config.toml
num_hidden_layers = 9
hidden_size = 192
num_attention_heads = 6
intermediate_size = 768
norm_place = "pre"
norm_eps = 1e-05
rope_fraction = 0.25
init = "uniform"
beta1 = 0.95
decay_shape = "linear"
doc_mask = true
max_steps = 6138
Each number is 50 + 10 x the weight over its row's rms, rounded and kept within 0 to 99. Layers, rows and columns count from 0. The size before them is the row's rms in percent of the matrix's.

# o: layer 6 attention output (transposed), 192x192, rms 1.35, rows 31, columns 128-191
# q: layer 6 attention query, 192x192, rms 0.145, rows 32-55, columns 128-191
# k: layer 6 attention key, 192x192, rms 0.152, rows 32-55, columns 128-191
o31 087:43 31 51 28 58 54 51 41 63 70 36 44 43 44 49 48 59 65 46 45 55 57 47 58 47 52 31 74 60 74 64 55 35 58 40 43 55 37 53 55 62 33 42 40 54 40 35 66 44 47 43 33 46 34 67 36 33 55 61 51 54 37 55 45
q32 072:46 42 49 47 63 36 47 37 43 53 59 41 56 55 44 53 53 57 51 64 45 48 52 43 49 49 70 38 55 49 49 38 53 42 52 48 35 43 58 65 53 56 67 58 53 35 44 27 45 47 71 47 42 58 65 32 45 38 55 59 72 56 40 66
k32 076:58 41 49 68 47 57 61 52 44 55 38 47 37 42 50 68 45 62 45 65 45 43 44 44 58 63 51 61 53 46 35 44 51 46 50 42 41 58 45 22 68 51 52 50 40 61 35 40 55 59 45 53 41 57 40 51 33 61 45 56 37 58 46 44
q33 099:24 51 63 59 63 42 80 64 61 73 48 46 43 50 37 54 52 47 65 33 49 33 51 31 41 54 59 40 56 54 55 48 44 59 46 52 64 59 50 45 50 58 51 55 63 54 52 62 54 49 61 53 56 45 45 48 39 55 40 52 51 48 37 57
k33 074:61 50 35 61 41 39 61 31 65 51 47 56 55 42 52 62 52 40 54 30 59 43 48 39 54 53 47 36 34 55 38 49 45 61 58 61 63 54 48 55 47 59 52 40 49 50 28 48 48 43 46 54 58 39 46 61 73 52 58 39 36 52 50 60
q34 082:49 48 48 54 38 62 71 39 58 48 44 41 51 46 22 38 53 52 62 36 28 46 59 36 44 46 41 35 47 59 53 50 49 40 61 49 48 50 54 54 49 62 38 52 49 51 60 54 59 48 72 40 37 52 42 38 44 71 34 44 38 48 38 56
k34 078:42 52 37 36 34 53 49 54 56 57 44 49 57 49 60 49 34 56 63 42 45 48 46 68 61 47 43 53 46 56 57 46 48 56 33 33 44 30 41 40 57 64 49 48 48 46 62 58 56 37 35 51 37 44 59 49 40 25 54 58 45 52 41 55
q35 094:48 69 63 39 41 54 37 62 57 41 53 43 43 56 66 39 44 44 29 64 54 58 52 73 51 70 49 33 45 41 41 67 62 70 38 46 58 51 50 57 41 42 47 41 32 67 63 45 36 51 32 57 60 47 45 73 41 47 42 51 46 69 49 43
k35 101:52 54 41 58 65 40 70 44 30 49 49 56 39 34 46 37 53 55 61 60 21 40 38 47 65 55 59 62 58 50 54 52 46 46 47 50 43 52 35 28 55 47 67 62 57 39 48 61 43 39 62 52 51 46 45 39 20 60 29 60 34 57 50 46
q36 051:55 45 45 35 44 42 66 43 50 59 46 68 60 43 43 51 49 41 55 44 64 56 55 35 42 36 41 62 49 67 53 51 45 40 61 43 62 38 44 31 64 37 67 61 43 33 40 71 47 48 62 45 49 36 45 59 50 36 41 66 65 28 39 50
k36 172:56 48 65 42 61 55 54 48 46 49 42 68 44 31 55 41 36 51 56 38 40 23 54 42 58 63 42 68 49 72 55 70 32 53 39 41 43 44 41 42 52 31 55 55 61 27 52 60 68 61 71 43 53 48 37 52 44 29 47 47 39 58 40 63
q37 133:31 54 59 39 42 43 48 50 59 51 72 57 52 49 57 49 41 42 45 76 58 42 36 61 54 60 52 39 30 57 38 49 53 55 61 35 46 55 53 57 36 42 45 52 65 57 60 61 40 61 41 60 52 49 50 60 43 48 51 43 74 66 48 56
k37 070:62 49 46 34 43 47 45 35 63 66 56 63 67 38 56 58 35 47 51 47 56 44 61 42 45 45 38 48 36 46 51 70 35 62 44 52 59 38 33 59 35 38 58 62 62 29 60 55 66 63 60 39 63 46 61 54 52 26 59 36 52 36 40 63
q38 101:73 35 66 50 45 49 36 47 44 50 44 42 59 61 46 44 39 59 50 72 64 37 60 60 69 46 51 60 45 59 60 50 43 49 69 46 63 54 69 44 52 50 53 45 38 46 53 53 38 46 35 58 55 50 23 42 50 46 58 51 59 34 54 35
k38 099:49 54 34 57 47 65 70 49 49 31 55 58 60 60 34 44 62 53 47 41 58 46 43 49 47 58 56 55 54 39 35 56 51 50 53 39 32 69 48 49 45 47 60 47 39 39 32 54 59 51 22 40 32 55 37 67 31 59 34 41 56 40 58 51
q39 100:57 65 52 51 49 45 45 52 58 45 56 60 45 65 49 47 44 51 58 57 62 41 57 48 50 53 47 55 56 37 57 56 55 23 55 48 53 64 52 58 52 57 63 48 62 37 75 30 39 57 49 74 53 38 43 52 54 44 49 40 50 63 47 42
k39 106:65 54 54 42 61 61 52 34 68 43 51 55 54 44 51 55 55 46 49 52 44 39 40 34 51 47 44 41 53 35 40 64 41 40 52 49 44 41 42 41 49 46 65 53 36 48 29 61 37 56 55 48 33 44 39 46 65 53 46 56 67 66 42 68
q40 100:50 54 29 64 59 42 58 66 47 57 46 35 54 48 73 57 52 52 54 53 54 64 49 33 42 46 32 72 57 42 51 60 59 53 47 41 61 60 74 41 71 38 55 52 51 55 54 43 36 38 63 30 51 37 38 48 49 49 47 51 39 65 48 58
k40 096:43 57 53 51 63 50 59 55 45 51 44 47 54 42 50 49 51 56 31 50 52 40 49 62 47 45 47 58 37 42 48 58 54 61 53 45 60 46 21 35 36 64 50 50 55 54 33 43 39 30 55 41 47 55 50 46 56 52 38 48 43 45 55 55
q41 101:49 44 59 44 47 64 49 51 59 41 50 48 39 56 39 71 55 52 43 33 67 48 47 53 65 37 46 51 59 69 51 50 44 36 61 50 38 47 81 57 42 50 72 36 32 39 65 67 45 49 51 53 54 45 64 49 55 55 39 48 61 48 42 60
k41 107:63 44 54 39 28 47 44 63 49 55 56 34 61 27 43 35 37 35 61 47 61 70 49 49 52 43 63 50 59 62 37 38 30 58 34 50 54 39 60 51 50 44 78 49 53 46 62 37 58 57 45 53 48 51 61 57 57 39 55 56 58 58 57 56
q42 104:48 56 66 58 28 44 50 73 43 32 60 58 55 53 52 63 54 49 48 54 52 53 35 36 34 42 60 54 48 52 50 61 56 57 38 48 45 52 60 60 49 29 49 73 23 38 26 50 50 36 51 33 56 58 47 48 58 62 53 49 44 46 60 49
k42 101:53 43 53 67 65 72 46 56 45 48 53 30 55 52 61 57 39 44 63 43 42 39 37 26 65 61 47 52 56 52 57 48 78 51 33 46 51 54 53 58 52 42 55 41 39 51 37 52 57 51 46 49 46 50 48 55 40 48 47 63 43 63 52 48
q43 113:62 37 26 37 60 49 56 51 62 47 29 45 54 59 31 38 64 66 55 32 49 46 59 47 52 56 42 51 65 53 45 57 40 42 62 50 55 42 62 47 55 57 54 39 47 55 76 21 46 60 55 25 43 51 39 45 46 62 50 68 55 48 58 37
k43 103:46 56 32 33 33 36 56 52 54 55 62 71 42 52 48 60 58 45 39 56 65 59 68 44 40 56 50 61 57 32 79 55 45 68 70 46 55 33 56 72 65 58 51 59 58 39 55 43 40 23 53 60 39 64 55 46 46 63 37 57 47 35 39 75
q44 107:54 43 49 40 50 28 43 33 24 45 71 68 69 48 41 51 33 53 63 31 55 51 52 29 37 57 45 39 40 32 58 55 49 49 60 63 48 62 56 39 47 55 64 46 59 43 33 52 49 43 40 50 46 57 59 47 44 59 36 59 45 20 53 47
k44 106:64 57 57 57 46 45 44 56 60 47 61 42 56 65 47 55 56 42 38 32 60 54 39 40 43 56 39 41 48 54 63 46 39 65 49 52 72 52 62 61 46 45 64 40 47 62 45 47 58 52 51 36 60 42 52 44 57 50 47 27 36 51 42 38
q45 102:63 52 63 41 55 66 54 63 63 42 34 51 47 52 43 58 51 37 54 40 42 55 59 65 64 48 55 56 48 33 54 40 68 50 58 61 48 66 39 53 61 51 59 64 44 39 45 35 53 51 63 53 66 69 36 35 47 47 57 45 60 43 45 54
k45 097:59 69 46 46 45 65 34 52 62 45 44 40 55 50 39 52 52 42 43 32 51 51 52 71 46 38 44 43 51 36 37 50 42 52 54 32 39 51 58 46 58 41 42 51 51 50 63 48 44 56 48 51 60 50 59 44 49 45 56 51 42 58 51 59
q46 106:58 60 57 65 32 57 56 54 54 42 37 66 59 52 59 52 45 60 61 41 49 58 27 55 53 32 49 58 53 46 39 62 38 61 31 75 42 63 45 44 48 60 58 53 57 41 56 43 51 60 51 49 48 60 70 57 66 42 65 36 62 46 43 19
k46 100:26 71 49 54 46 51 49 42 36 67 51 41 55 44 68 56 59 58 71 47 56 43 64 42 44 53 56 61 61 44 63 39 37 46 54 69 50 61 46 45 63 39 42 36 62 54 58 54 52 45 40 42 54 72 42 48 49 47 35 48 32 53 40 58
q47 101:52 34 54 43 62 58 53 53 59 60 50 45 64 60 59 32 51 27 34 48 45 50 54 53 61 50 45 30 74 40 54 46 50 44 55 43 47 50 60 54 68 39 51 48 40 45 53 50 61 54 41 48 51 58 68 46 47 48 44 41 49 40 54 31
k47 095:50 46 57 50 46 52 71 37 56 29 58 58 50 57 50 32 31 35 45 62 42 53 56 66 39 56 44 64 49 47 61 54 34 50 57 51 51 53 47 61 50 51 46 55 36 56 46 58 60 39 40 65 45 50 66 37 68 50 34 62 50 41 46 41
q48 103:47 55 47 44 50 48 60 42 37 52 50 34 48 54 58 50 48 47 40 46 60 58 59 38 62 51 48 49 63 55 50 35 63 41 60 50 28 54 37 40 41 50 44 57 58 55 51 54 33 27 41 72 46 53 58 67 49 50 58 56 47 46 61 27
k48 106:59 58 29 42 61 51 56 59 55 54 31 49 57 47 48 56 28 55 59 53 24 60 40 79 51 45 61 46 46 37 48 46 34 61 55 36 35 63 45 61 61 52 46 35 40 52 55 46 45 54 50 35 42 49 26 37 39 46 68 56 60 73 44 44
q49 104:58 50 44 55 61 57 43 53 34 51 50 42 51 45 35 53 55 45 35 50 60 42 52 44 53 37 61 38 51 48 41 65 57 35 36 22 52 46 53 41 59 36 51 54 33 38 48 42 35 54 54 52 59 56 48 37 54 39 39 57 44 41 63 43
k49 098:54 66 32 64 48 41 32 58 50 56 46 53 34 63 41 59 56 64 24 54 39 58 59 56 39 50 54 41 51 39 46 47 54 57 47 45 58 47 54 48 45 52 41 48 54 59 43 49 33 35 54 60 53 37 62 53 54 54 51 56 47 49 53 26
q50 100:49 48 68 65 42 52 60 38 51 33 38 56 46 58 63 22 59 53 56 66 42 59 37 44 45 60 48 54 47 28 49 44 56 53 48 42 35 40 46 56 50 38 53 48 59 45 72 55 60 40 51 48 54 47 41 72 62 33 43 52 29 45 51 57
k50 093:40 48 59 50 40 66 53 25 47 29 73 48 37 71 42 46 58 57 49 47 52 59 47 50 50 51 58 33 39 45 49 47 54 56 47 63 40 68 39 69 56 46 46 27 55 64 72 56 40 77 54 52 56 50 59 47 35 62 57 41 54 53 53 50
q51 104:42 26 59 51 47 50 50 26 48 53 66 61 40 48 42 50 45 61 52 33 35 45 63 59 63 53 50 70 37 59 64 61 42 54 56 47 37 47 61 57 57 61 48 49 53 51 60 42 47 61 57 60 59 46 49 58 65 64 44 30 50 54 58 51
k51 106:41 44 39 46 63 60 57 73 42 57 57 63 51 43 50 57 31 59 55 66 31 49 46 51 51 53 48 73 56 44 53 32 47 55 45 55 42 55 64 41 45 50 62 30 55 37 47 60 48 43 32 57 59 59 57 49 50 61 57 57 33 36 44 51
q52 103:33 50 69 50 52 48 36 48 36 49 49 27 62 63 51 72 51 50 38 44 55 62 35 60 49 73 50 51 50 51 44 60 49 50 63 42 42 45 50 71 46 58 30 46 64 50 47 33 42 73 56 38 59 46 53 59 52 44 49 47 64 42 45 54
k52 099:56 47 48 39 52 35 50 78 45 42 49 60 54 49 50 48 46 44 53 51 43 49 39 52 54 56 46 60 68 67 55 62 56 46 55 34 64 63 63 48 54 38 53 73 40 38 60 37 37 62 40 26 56 40 66 36 54 38 35 44 56 34 56 58
q53 108:64 56 54 66 48 49 58 43 36 60 39 62 58 55 54 57 56 48 51 48 55 39 37 51 49 69 50 44 42 53 42 48 44 52 59 41 50 37 43 64 47 32 40 42 37 45 61 53 52 34 34 33 47 47 41 49 36 47 66 60 39 47 50 58
k53 098:51 56 54 53 52 47 55 44 38 77 45 72 58 57 41 59 59 53 58 55 46 25 63 54 43 31 61 50 25 52 33 37 67 56 42 45 56 70 43 31 67 38 52 56 47 44 54 57 56 52 49 50 40 35 58 24 42 53 44 59 60 40 66 38
q54 104:39 54 34 53 41 54 50 52 34 47 57 54 58 38 70 44 63 25 60 45 59 63 34 45 45 49 53 65 53 69 49 48 63 53 49 50 52 49 64 49 42 42 50 47 43 48 65 46 39 49 44 44 49 40 49 49 49 49 47 50 59 42 49 64
k54 100:32 61 52 29 51 48 39 54 59 61 70 42 44 43 44 68 56 56 39 48 35 50 45 57 59 62 40 52 42 52 55 37 53 43 50 53 69 45 35 50 67 50 61 48 58 64 44 37 51 42 52 42 52 54 48 49 43 51 42 70 54 34 47 60
q55 103:55 44 62 37 28 65 35 65 64 68 62 55 60 47 51 53 58 58 60 38 60 62 41 66 39 61 36 76 51 55 56 40 47 56 47 39 50 28 46 65 55 44 61 44 65 61 47 44 57 52 54 39 53 59 59 53 50 59 49 50 48 36 54 60
k55 095:55 53 45 33 59 52 40 44 57 61 38 56 47 42 51 48 46 44 49 51 52 50 42 58 58 49 51 54 65 74 23 32 46 59 52 48 51 53 33 73 52 44 54 45 61 50 45 43 51 52 42 50 47 52 55 36 59 29 59 38 39 32 37 58